Part of a small language model's weights: width 64, 138M tokens.
Each number is 128 + 24 x the weight over its row's rms, rounded and kept within 0 to 255. Layers, rows and columns count from 0. Numbers have three digits each. The size before them is the row's rms in percent of the matrix's.

# layer 7 attention value, 64x64, rms 0.368, rows 0-63, columns 32-63
074:092095110109104150141145138118157142123119143125150078095131130140133127100129130144119139114138
071:174134137128135105134127147123165098105154151084160156163131093141146138147169127127121151149122
061:131120101147128141169079133173160122089111146168100140121173088094124112190094117117126136106112
066:187105139136148145095169086130109093153153146160133133131142121094161096127107124117133114133129
078:126112130131157152175145091134148126125142129161160160092141151069152102163152151083152138099152
074:124184095127152105164139122120112157087123162102147157128100136123141153096152152113130124097147
069:145120159148106096127133106120181087072150110090155150128134140132139085168117148131111137089111
083:102167102153149154132116093145135179144136103103094129155144140095116118103115144159115145145108
082:100141112132139178156099134157149155120111096098127121156145106135127113089120137134075123178130
058:122112162152152124097093120107147155112151114130103118140140105134052145110122124134108080116147
063:120143118134149137128123112101102115105101129155110110101144149156128156103107162105108153149149
054:132158119089115105165106146100109131120105118107084132124155156094141146078097119139129132120135
080:085141129135116127096135119084143111157088143127095164098159142129121102138118105114159178129080
068:112085106129088095146115116157129132129114056139115149083087134150077104119117085128144133115161
069:115167131161151113187130171120105134076125142087132104095153162138125117140119133098140092124145
063:129140124092147124176150119126127146118125119130118108125185111136170168092176118123125141129137
057:116144122151136116110125138136134119119095107161102174123133114129102137115119163150095175182137
059:105121147087136191127136118125152138123096150108141104115139131131151161131173133108138154091124
065:141137126126130120146117119104131119116176096119120157115121124139133171141140082163144121138076
073:128132146111093124129119110138172140108147123145157107090125120153148091088132118064161146112070
068:151146136140148148148081109118146107070116105119131111161142128066087116124127111120135095113102
075:129132121125132072100120073080115134136120172145140140104145131111175115120136143164083109121160
074:067078089114098078125130124160157116127126125095146123103139130133166118110137131112176148144103
061:116159119118123125116156177096118135107145133126146127112116135133142145113195080137147140148123
072:149121143125141127140143106153145162145166137112150128077114119200142131107105083149138143149149
081:148167153154138116117114125128146158106078121177105181144140173125127146122122098140105137138168
079:106136066130144116148131130155163114151158140100142137133115143134167142164142133092159115123148
075:138132150120108142092121120087179103130124086119096153121134068092107089134147127150145142111109
065:134117101123120143135110132089149124145112110126116128098172102122150091171163144133122137144095
063:130115092076111121129140122125148152155084089147107167109104122143158136109120147133156140111093
064:107107168126164116128130125090092125128109107138138132119091129117183103098097129157086136127157
067:132165173140124173091114148101138105139138176109136146127101145134149168139136112144127109168143
095:114135140133155140101107111126084117100107156094132132115153143129178179144132148139142120107112
094:134165165108134123147145138095110101087111151183130119129124166117159150129088131140156162128187
120:143139164134122100148112130153096095135148152170180126117130116140115098161147108095106105085109
143:079094069158141138140139128159172099112137121083136134114112109135116111171138135123141143139135
129:094146150169139116096101111094136124176097105165106157137112151149116101147125098133097147158129
125:105156147159160100163130135101111119137120107115090168152101189146150114140147114140131149133122
122:101092185104115119151114127149151158128129169165165084128125135123098148156091109122083121121160
143:133120089085115112117162147138153111174084121110116152115124095101120143147129164134120143110147
128:091124128132129122148141100119135137154111148096106137130130176075137137112138107136126157123105
113:099114088141119133152146087145119146106090081106115131134124155131123098144128140121143187150139
112:105134117109145154107152117105143165093146148125095123149161118133120105113121128137144152136151
138:110112122125121113128117125147148143114126115127150080137164124152125056140105140107116106150152
124:097153118129068117124095163122127135123147132154112122146151071132108136151113157170165137111122
131:129160119108134106093130140074106135168124113155122129124143100112154151103131123166121106133123
119:132148142161101113109192119135083096137160079116139143103104120147156094118127111119129145158082
118:063149165134102152184165172100114133122160134166144138145116132114145170099096136143101133128124
127:105138149111102112136167102042137141136149143076135131143129099124139121126155124132170153111138
113:129164131139115144139154160101118139123158128103148125155122106119077123156155118139146108134057
128:184130150139102117119125068140072091129115110136111127129139159075101105148086149146111148105166
123:111133129146134160138094108135110112108081116180105136111123145119117141150137135151099162122167
123:109119130156153131170129090192148124147154144111125127112155109138148147094151095128151142127114
142:121153160131147087111094114087120111137113113120083154129114131119151156151142128137111123110204
127:090123174079122161114152161137087117110098126127145121136161107149112110159128101157108176142107
140:087168115109078139127132123157155153155149138128145139062098113151154127118098129147109171161129
120:114116158116118140105111122117144098115124145051132123085138127170122124121135110121169115140145
098:157125112091150149119158147167098130112158169114141096070125130159158097112124119105069112105126
131:155122095183099131120144107188161114090100126141115170156136105129094089141115175124129143148088
107:120126117141139124141138142108067110128175168127130118174104093101115165122108094135130125087144
107:145162123123130114101156080128144107141074113116112142113144148124094103113096082119089114129122
111:116109122172134154150150150130145130099171119146122097077100091160066106113097117113128124139179
131:157123106124149161148115112083160112136096131139096143139145112101110087150151138121132137142093
138:155124096100108142103153112117122151137142116090156094128097154161134101183117151151128135108148